From a checkpoint of a small transformer trained on Wikipedia.
Architecture: rotary positions, no biases in attention or MLP, untied embeddings.
Training: a variant of Muon for these matrices, 285M tokens, 4354 steps.
Each number is 128 + 24 x the weight over its row's rms, rounded and kept within 0 to 255. Layers, rows and columns count from 0. Numbers have three digits each. The size before them is the row's rms in percent of the matrix's.

# layer 3 MLP down (transposed), 1280x320, rms 0.0413, rows 1256-1279, columns 160-319
091:146176156118108192086089099068181113120173151083122102135118136114103097120145108167112114137119112104141147156106139112114169125114115089140128139098140101151134138127102117139127097142114132138093124148127127185140165138131156158174162090100112098168118111093174122086157149145143103110145108125124122138139169087120145114123143150146150097115123143123111135158164086116145116105112108159128125166119110119103122131136185098131127138118134126130165131126128108129148100090144123
107:104153141147157158089103129122091139143156119080122118157139141101104107140179087119141166138135145116135148085092119175159115138149114121152147186105088124157101112144135124162110117114106104115155119157084142078129133156123109146104152123096085077134139152150164149120130101112107158140168102106144145156150107126074132089121159119145168160143074140161132128106128129122129117149129122172104126091131115170103111093093117120132140166191129121122137118106130116133133119075117130
090:153153150133102134113175090120118152126117101156092159099166088168136127134115120099085113160125149121127182107099088120191119138118090128141112108143089146117126108094140079110108128181135152136122132108118137125082124113108143181177109111153163147106129144139145146175144155171122144128101101148091123142113156138138108161136124086155157100123135121140131138151118117121156129162157154084161139143121157123154151113093104172135158146104149131089143109157141150152095072101166114
099:158103158097137118154138160137103125163098138138096093129139123139156119108141141128173098110104139139124096119133125120093130111160117138132118170101127167129166173197092108123093142173168126151127135131126167183135081137140154153154134096125176129149123122185156149143130110122148154125158167141155099106118174125080087134121107119135183156152133116124148131155118119144151109161133151117051091143132103128111114104140140147142157158156143127134121091128132139100156110141131136
101:160121143135123143106144156139123134106118100142130149105150162147111133172135145106121149131126134169103180158121067135131159148104121166109135145154153082121108138110138100168150156163131149096129106117132160101137098125105121118093167111156102100152122130098134106148140144148140131135148125123138154153133114139108130181177143106140134129150125117122140156098135160083147134117115099101110151133106163137129113156076130150123122126144114105115161142124113116143157120097163157
097:135096115109134132156146127135112116134145136118155140099113157163112109110109145146124140157119168090152125162164125128091149148165134120167095134118171102141090143138065117125156141112111121143112115101190124131171128127140180174120151084119160100115129171129118115150129121111138111174164091120081135157099124134133140080131120157138109149128122166182138099109135106114123097152172185162124142100131163087152150151135154097114150127121130132167127097171146154129147115151114158
090:113182125128143139187097154127149111161101103150116109139150160130120093194125101162131134177132112161107158125150102136132134079117094119142133108137110098149095085107092138148139129142162123183106146149120104143152126108095123128097065114117097131134103125123130106133152161127132174141162122128136082138122117153133168160137084144094162088113148093172148139160128134161157119174166107131151126099128144128144151116114138148120136149147122120149157115136150143122153089125154111
095:133163134124129128122136147091158109126140111121105088121114082116128087126131107163154145126135102107177150160088121155137117102144108141119124086136101114148137150093135098159071167087189118165070125148127133174129097108122131104144147131113164135199120182089138126154116123125125113160130152145114118131118108148151100133176170115164166156170141123132138162173094123133150155136141145136181129120119139120113114141100124105117120125115117084091143127118110136132141129122139114
104:119106143168132107109128093112115092171154154099105125135133101114093117150080145149087143154095137137115116082117170128110147154128133079112130154111127129114101142126139142121117099142122126116144141117144121091127126138110112094079157045126125115132115102093138133118122137161167091155144122136124169149130133104097166103119093124129093096143147143120135093176117147125174160113113155134073110115126120173116150139092117130104109134104172148129145152120131121131087153120113128
107:147094113126151124123133077149065119137139139109133133140160124122126129125142101131141139122096122119145164093085114159122116100139125137136107140098127150129047122136127136109107110104111100117115135175123106152077123131175134156092122121091127109132158158122138163146107165104183184099124152119158125089122162147154146145132146093070157137118130132127110128100093134129159119115146130123122146087140093155112156118140150157091101112140121167094121121141140100086124123122136157
094:147142144111123123187111107133154171106103144164170118099131120125134110132151119129109132145190090110134151164129104122123146130154101116142108151141142201122145118157181141076118147149112104104108131139112073153127147119108119143138146116137095164115121088089125118107123151149152150104160115132143142128105188110147126118121158128136189143085147149166120112086095170148134110145127084112093105120124155173102131093125156101117151107150110151127146118138079130121107103105155143
094:155162087147149124106133157184143152121174160116127140115139121115155167159134115116078110164110107113118099132121155111143105131102138103089141146129154118136093101061131127153138127156146130149120118120139117168143123147096116093133106101081142103125113110114107098153100124086111139115086151117141138111168086142087140114108114136145162089124092116138085134102143155098129128136131111139099105192121118116103128143162090094125120129139092115104158114130162146145091150125120099
093:121128120142175137142163154174123156144153077104148148120109167086126131128117134123127176154121038119141092133119142135127135153124111079147136125138142119116139108153107103122118102171139124108141092097189162137119122123085129152130112092167158129070140158095082140164120115135150111131124090123102123110118163170122129150149131109143121144115126118121086128137126131094139175133134114154134122152090083187124101131124129141121121152140118114102083118139148143121131098111142150
100:149143114134123143075155162132146114097116116145093170145160114094147148107186147128147097109131070154140154121158124072102106130126093172119105146136146101099062117135136099116064102095101138120153124101132121097108153102114142150113098114152149155162129134088144095142141121146126165111188172120126167109116118085109148114132115127142130109137130126124130123156112098105129175122171126136133122140147158127111167124146146103159181166125115136145115127145149156119128151151157137
107:183144126136114104138132093082121124127137116175136163115139157132143104159123127108134112143180099142137109135138151148127126122120111123139106102157120123082130102120121094112101117121153141109161114118173117154140115130099104138078147119151149118118169127112126116141139096116163119157140092082155110135130162132104136117150108166108086107161097115148186133157088104086171122110123115120153162120095139114121143166072135133123109132169120209110133130133155106134124159153116124
097:118115159143128144177111132165096114186066162152107101123133119105137104119126149165109147129169109107118128134132107139113143134168166148130120140134084148138134137115099145154137103144114157124138172135117129136150150102157139114117096105154128135110124164129138154121157140140118157124116152114103126183124102115113133108105107129155135120121148122136148118122154158129108149114139108107091146137113119090103114116119148142048119109120126133140101087140099132089111128153175116
104:114130122074176132087139138135068107099143099110107150136130086106103144110122134087127157103121144107143141136141160135094163124128146146125132110124149107087179100133133104110100127133174136121110117140193148132150117133143165181072144106110117124102158147109125104112126142108152104103099128084113111153102092172139125145115102123149113155136097114135120133116138131098106110119153099162100139141116117131113147137094067078102154140156108109146122111127105150160115128160128133
101:131144135130110134137151141146069165115151127100186178097121151126134143153136144155130082180101162101117176133150161152166107103109133167139106109133109132121108124181120133105107149152163178108088120114121135136115097070091109113142116118112158128134169117101115151135127148165131133109159125114112123101138143122137119145108164096109127152129166090096131149152135102133164140152121130158121160114091158109100134094139125096109155143114089158150100117102165135163107152152122142
104:142115153101116093159151174113116105117142126116098133134146122135121144144093091161090117083136128079127128105084144139095138129136135172110175166187119139140142133064130144129141074155119142102132123090136113134135103143096112080146122181163082144104111101146118095137093148101169140170125134144142128171092143176155177109138148157112122129116093131119105127111152115103112132091143130123124124111119118119119167168102135134106096139148132077144147148146171104174131131132165099
101:137122124141155140107117076122169151130120151168136099091165138138110093118146151120119129213070152176093093121115126147135136120113112104106123120152117113154174112130134151129148161118151113163117139155121147127104092135123117163115117125131086139092109158161124134124115129134132077133130131126139087143149114113121189143132121121120124151173153069154137093102118123124077092133165139112131158135100148117134148129090166174143090140125133128102144173122104150134160123147129148
087:088154139138109086122134172105124082131090186128128130120128124106165113175142169143114112126144133159108140133112114127149122141160103176109155104128100118101126109101175150099095130158151073179160145126196135134103129119111152119126126125105125102104171141142156148094140150158143098082079118099150142116125124113140112107096156132107129164162123132129152138107124102138175115100139170155160112143158141133114109136116167106129135107160105152106115132112138143117131090142141128
085:175090094134144147132114141129088159154113122180084079114150142146134152097165147152077176127150149141119104139138143114094151108136145131101141132132122150138101135147123135148139122136096119092145097138145133112136108147113152135101159120085105138093122108112128146183148112150131114103106064128117139158138156145113095105101113126126148124086100132133179153107120126097137153138148169098113101127136076142172144078103155148146082145123112139085164142114140176108154127157107123
091:162137155176095123125147170135119168094118123139128131136139106149122134125135155178086114133147119133131051124149109132129133164145157098146148116143127075126141177135135149105074125119114126092143133076121111184149111169127148133127119130107149151091170110184160123123126116108180121156102150111141078117130155173110145093121140105154111118117125102156097161153138133108147138120092150139132153133089142132120156111110131138138124113163110079154099111109172127122130135130138174
107:185118137119184078125168176106146135124105094119139167113113118169147148120120136136118142092133113135122129153145088104117140101079124103138163159117105174148116147155129150137114124174119129123091154091107166079106127164116081112152169136167149113119157114112129154132101160149149122128146150157158058118111103120136150091108106118093115158107148134133142156129110128103095179135065111124115110122141095122115133142135151183129149133112121113100137132130127173140099104096136123
# layer 3 MLP up, 1280x320, rms 0.0902, rows 1257-1279, columns 160-319
095:171128124171101152202112096134141142124102141111172115124111121141121140140083141120120109160125118151104123099158131115124131117074152112154131098147147085070164144113125111092116120147094125166116121049100113134103099120152189084161160147138120174123138169106110115117060116128154109119145104130075122124130133140177112136167117142128103112159130134109155124094113159144128139129119085111140120128153109052134122126130125166132111132108136159179139120159135156137134142143089091
108:111094133135166148098148115140145097170123142151129104149085151138113136101158154087145106126137133155095153064172128113130132133145128151142154122132114101092147151135142133151128123096120116096085138190128131119116099172135120148133079164119065105146078121128103171111124130116155146109120141095125125107136134109111084149135141150131159134122140136134114143089131098137143135141127097154097143079120170135140083122128135129082148179153112121149109123119093114077119167161139167
107:117125137170135127107148133141131173112140141115100129111096116114084139120123110155124136131143103124127139157113111174154090122122136097174118088116101112118165088166082150157126128153094139117112123115100171122121142141162142153088160141132108107109111152093145157084146130116093091109104115161095169127103114118123129142072085108170134098137061135113114141090112104122128099151145150168165179123103144123139134157114126109151099093110138118149178165109112087106095159096105111
105:102127121155072079133121155129110152127190136143115113133126146132138174100097121117155127121142098070085091154136139147143157150154113134101154173133148146154104063153101137090113139143130148117118090181143120170126110148138140122121114150145133160153104095148121095141104110078148089121086136171120100134130139122158125104120175110122157140174127157141120138114117148106143110133131112068139136157119127144131135147174108124114159106075141134140160109130118118105155122130122114
100:163137126135107161132138121115131141139108131151086165149094075104128119109133176095120115110141128153124075127109118112115103120097143158094109105131120144133146124119117124139172132100216164135118107180101113157113110121114116147082102154119119107120133089132142115100146162115127145112166159146131102130134111129125150172115097121141126127132131094111083132177167152113082150116093081109124121162150133113137103099120098147155158103112165125155134115111109122134139126124145136
102:137148173159164131180144107125122122135137122137129179139145097112133143103105110131093115119102098140126085143181128089135146148142137110165112101108126120134095075123130109123161107104136134120144139172135180182143133145103161183118118104136115139090136124125129110090110134140122126132094116112102095130111139161155108138115142142115115120124097136157113130112106138102075139124124145152125168145130112144141149123153185042165144107130094126144148123110136150090148131120144164
098:137126134089144154153133127168078129106133120131088071104151139158144128154129103144125120140131171141121141086153127138125142114113119085137150126129120095092110132125125157156145129177104148098130140103138164113128197101151139094128162147164089104096127127099143142143126132115132165113124121113120141132147099096156143151077110207124166113108119107176114104117133122138136148121177114094120113151088096134095180164137130164100150187144129149153132118157168111118117090142123128
096:139139143164143093149126164101143163076085137150134147139118143125123132148170166114100130115166115123114124159131103097138145148125121140135141089103116176124128113136130138092100138153155129144158128146150163141174114138153111112112090203101150159122127151109092140140077150073109096110157124127102115128098097123163142114154145170113086118112146122128120177132141114120149178114132120140123102132128147089117190114119114113112109146146122106154090198137165094152134175117148103
088:128139147108119109173139130112115138114112165127163102128111176150098120077115159159091111132156105118112125137123114115156142144097075141057110132102144157107143132121133139166192114091157144150154170147145155102141127135120136116152168121139125103126082144116095115119120095169094142119134102119067106209139060108097134112113122124130094095145097147104143167177088131141076114100121142141136119136142149118127126157166128090157126146100063112126162083126146112123146119131124116
102:068132152128170142126145129106104112114098140121113120116120100129182146147119137160160178144130129122095095155145168095172131107088182146132159165127125108114105101132116112146115139108115133067108083148130114118117132129134130122153125127141127070137130088123167081101121136091171138126140111114141093149178084092094121119187148141140116100132107142128134167092107165109162132122143104131146125198128123125128144136100119126172104142133087118157136158103083098100138130074124131
095:100120144120114135205135129141151137123119129130143157118123172121126154096176115153131101126178165144082118118133168145133130128087087136094121129138136117091116115100120126111129098127175181124093139123129105147113123109120106169107132129159127110129133129110134125138147131160099155083144152127102101121114152115134091167084146121150159158154125157130148104142116148122140141151088124126169148139159144136126156115064115129126137139127131106138099144178095169120117109170139135
106:140156146122165133131092138133140138087156087142107127147134086117106104150109126163099144155144152174104159116152130101149093189137101163125171124148137103087103138099139108094096120175151142172117175119059120157105136123148115114112129176167154131107109136132101132128166127142148117115132171126135090095144138162134124113124164152106096125161109090089104094146102159111088103129082106137159139098138093101102134165134133091143174122102101170140139134199152139107115104137124117
096:122139137161155122164144099113107110165128142094131093143128140154109112152113115092085140095169135104141135138098131139152154126132133085131109132134148139148114124143146130092118112146125112151130116133145147110180136141147154072135167186124127113098137102200115145151095142128173108135120126134138106131134161177153119149108123124149140129145138174109169126099117144120097088094111137120107116115116116134133083125154071170106121111111118083115138148098135081155135154144152125
103:118115151109096159087110144092080140089161115086138151106138135148132115145150136156113120132154140142149129123164141167106111156100114092167137125138160127133097144157118120173121140094082188132168117112150171128111127132170117131171216107124142162144119119142138127114093110145092115099136154131152151136173132096090157085146120150190111133155136092135136121135169134155135143160113114129110129073152113123119146120095132111133153115138181111136171140148120125150158114149115133
095:088144131116165074131137142107071128091154105167131136162143108103125180135150113100157087138130123126146129161115132181135094139088096081138124108096144120128105108178134064135125149133145079133095118122137086121125133165132128112106147121121138115152143106161120117116087087126118152146139108133117123111156133139163154165151162142111153152134112117137137117118123096103164093131122156113135141096107141172098141104122150115158154194152125150137142160142132120172124107122111100
097:121098142169157098150147161126134208134092109134117077118153119109145162160086135142113139080124120098116099151131104142114103130116142097137139128131154157138095139118107114108159170108091104113133123147172148122126120139094109103129135143144135128137073144113120130128114054110114161150102090145128168122142131114099147124140144108118136138115155117131098135136160129133140105148157109111121107120050098133148132075113105121157122130130129108147136145112088139141133132116156132
096:117142145076112092102148162111143163131103158126114136117079152093117138113133132140165145157133121162101119093149157061103172120124123140145133150134103099175124159122105161164121127087129142098165149159132152106104065126138132168120149113105090208158035126152132095112175126105133109110119126156125174153145125149121114165110117118138081093151132118136130143130096139175112145126149138114133080146123118126185135108118129171143140126092086124153149134102088106148093136121165119
107:097118097129110130084138158113132102112139128120150156088127134166117131149152148104126094110145146132146144167133087131119151103109125140129074133114166113137147112177103143096151128126032114114175172138109127144133158133135124128135178106160093086109175122119138151119133124124127098147131096109117135091188130113108146103090075138117197143086161135130165141120110136132118143057097167127089093122097109107114137168124120144129101166103128131170100148133142153140105106142117137
102:109123110155111133135136152122136125181144137145114154163119130108157136050146147112123105122091152151161121144139130124153134147161120190149084150128158096110124131109120127092152134105096098098161074149126123154125142104110139136102145120106144127135144130158120100124102132147155102171163151104111112152140132115110109129123106143111113093166122117126131146117153108149124138115125167123135158081149119053149102074139097121101114081155134108116143140140126138161173163140152154
103:129109121124136154119137072111124123101166105144171162136148151180099145127114053116099117103097134130160141156146121161105174139085110109146116137154149125149136087138122137129112115096105155167079150110145107136095127148152105114136128096112095107165157120133129113118137116167113091129127112113115111144163136104174112115127102093185132132106125104081143131151148144136084147111118166125136135120099164109102130145148096132164096091121097133141159091115134121154115121134126136
100:100115121115142154111129140096141107119134141169173167167107125084146106089141127079152130150122136067129117097111160155157151148175145107160096117112164109134118070107145100129147146103118105110117162164117134110108138135149162129123082161135191109156110096094097100102108139178105110163151154102141151166108142154105113115168113097110175089117160129143095153111084135151118086165111123123139139072133086100120097146094122100108166139105153126156095122139138128137113103141100140
101:124099119120096129137154154098145109147120099081130169185103144175156098114136098120091099079150101111130147102171127173121065119124122186101138133145122070134113126107117129129114124165134091165174170110076119092156143155140122156151187115137141108161090102130103133125114114157122114136141109139133169131118122113140139153126113123122131175117158116121125129136142138139125097107172115124110113134163117128139129146128169140097105153109168115143114132137097127128101143114121089
104:122155129123103156115111134137080147079107123132117131104086134133157075092134160133112157165125144136131148106126113108140152146090114184124176109129116129131143118136131142084122148127113183130129089145128156140129131142116147083103153120113115090146116116101126135108112151133121150102179126151099134128101165123107083066131126179157140088140130116098135139134133125116134143136140148107097113126109152168154178120120098120181165146119152163138144103070105119109111160212157130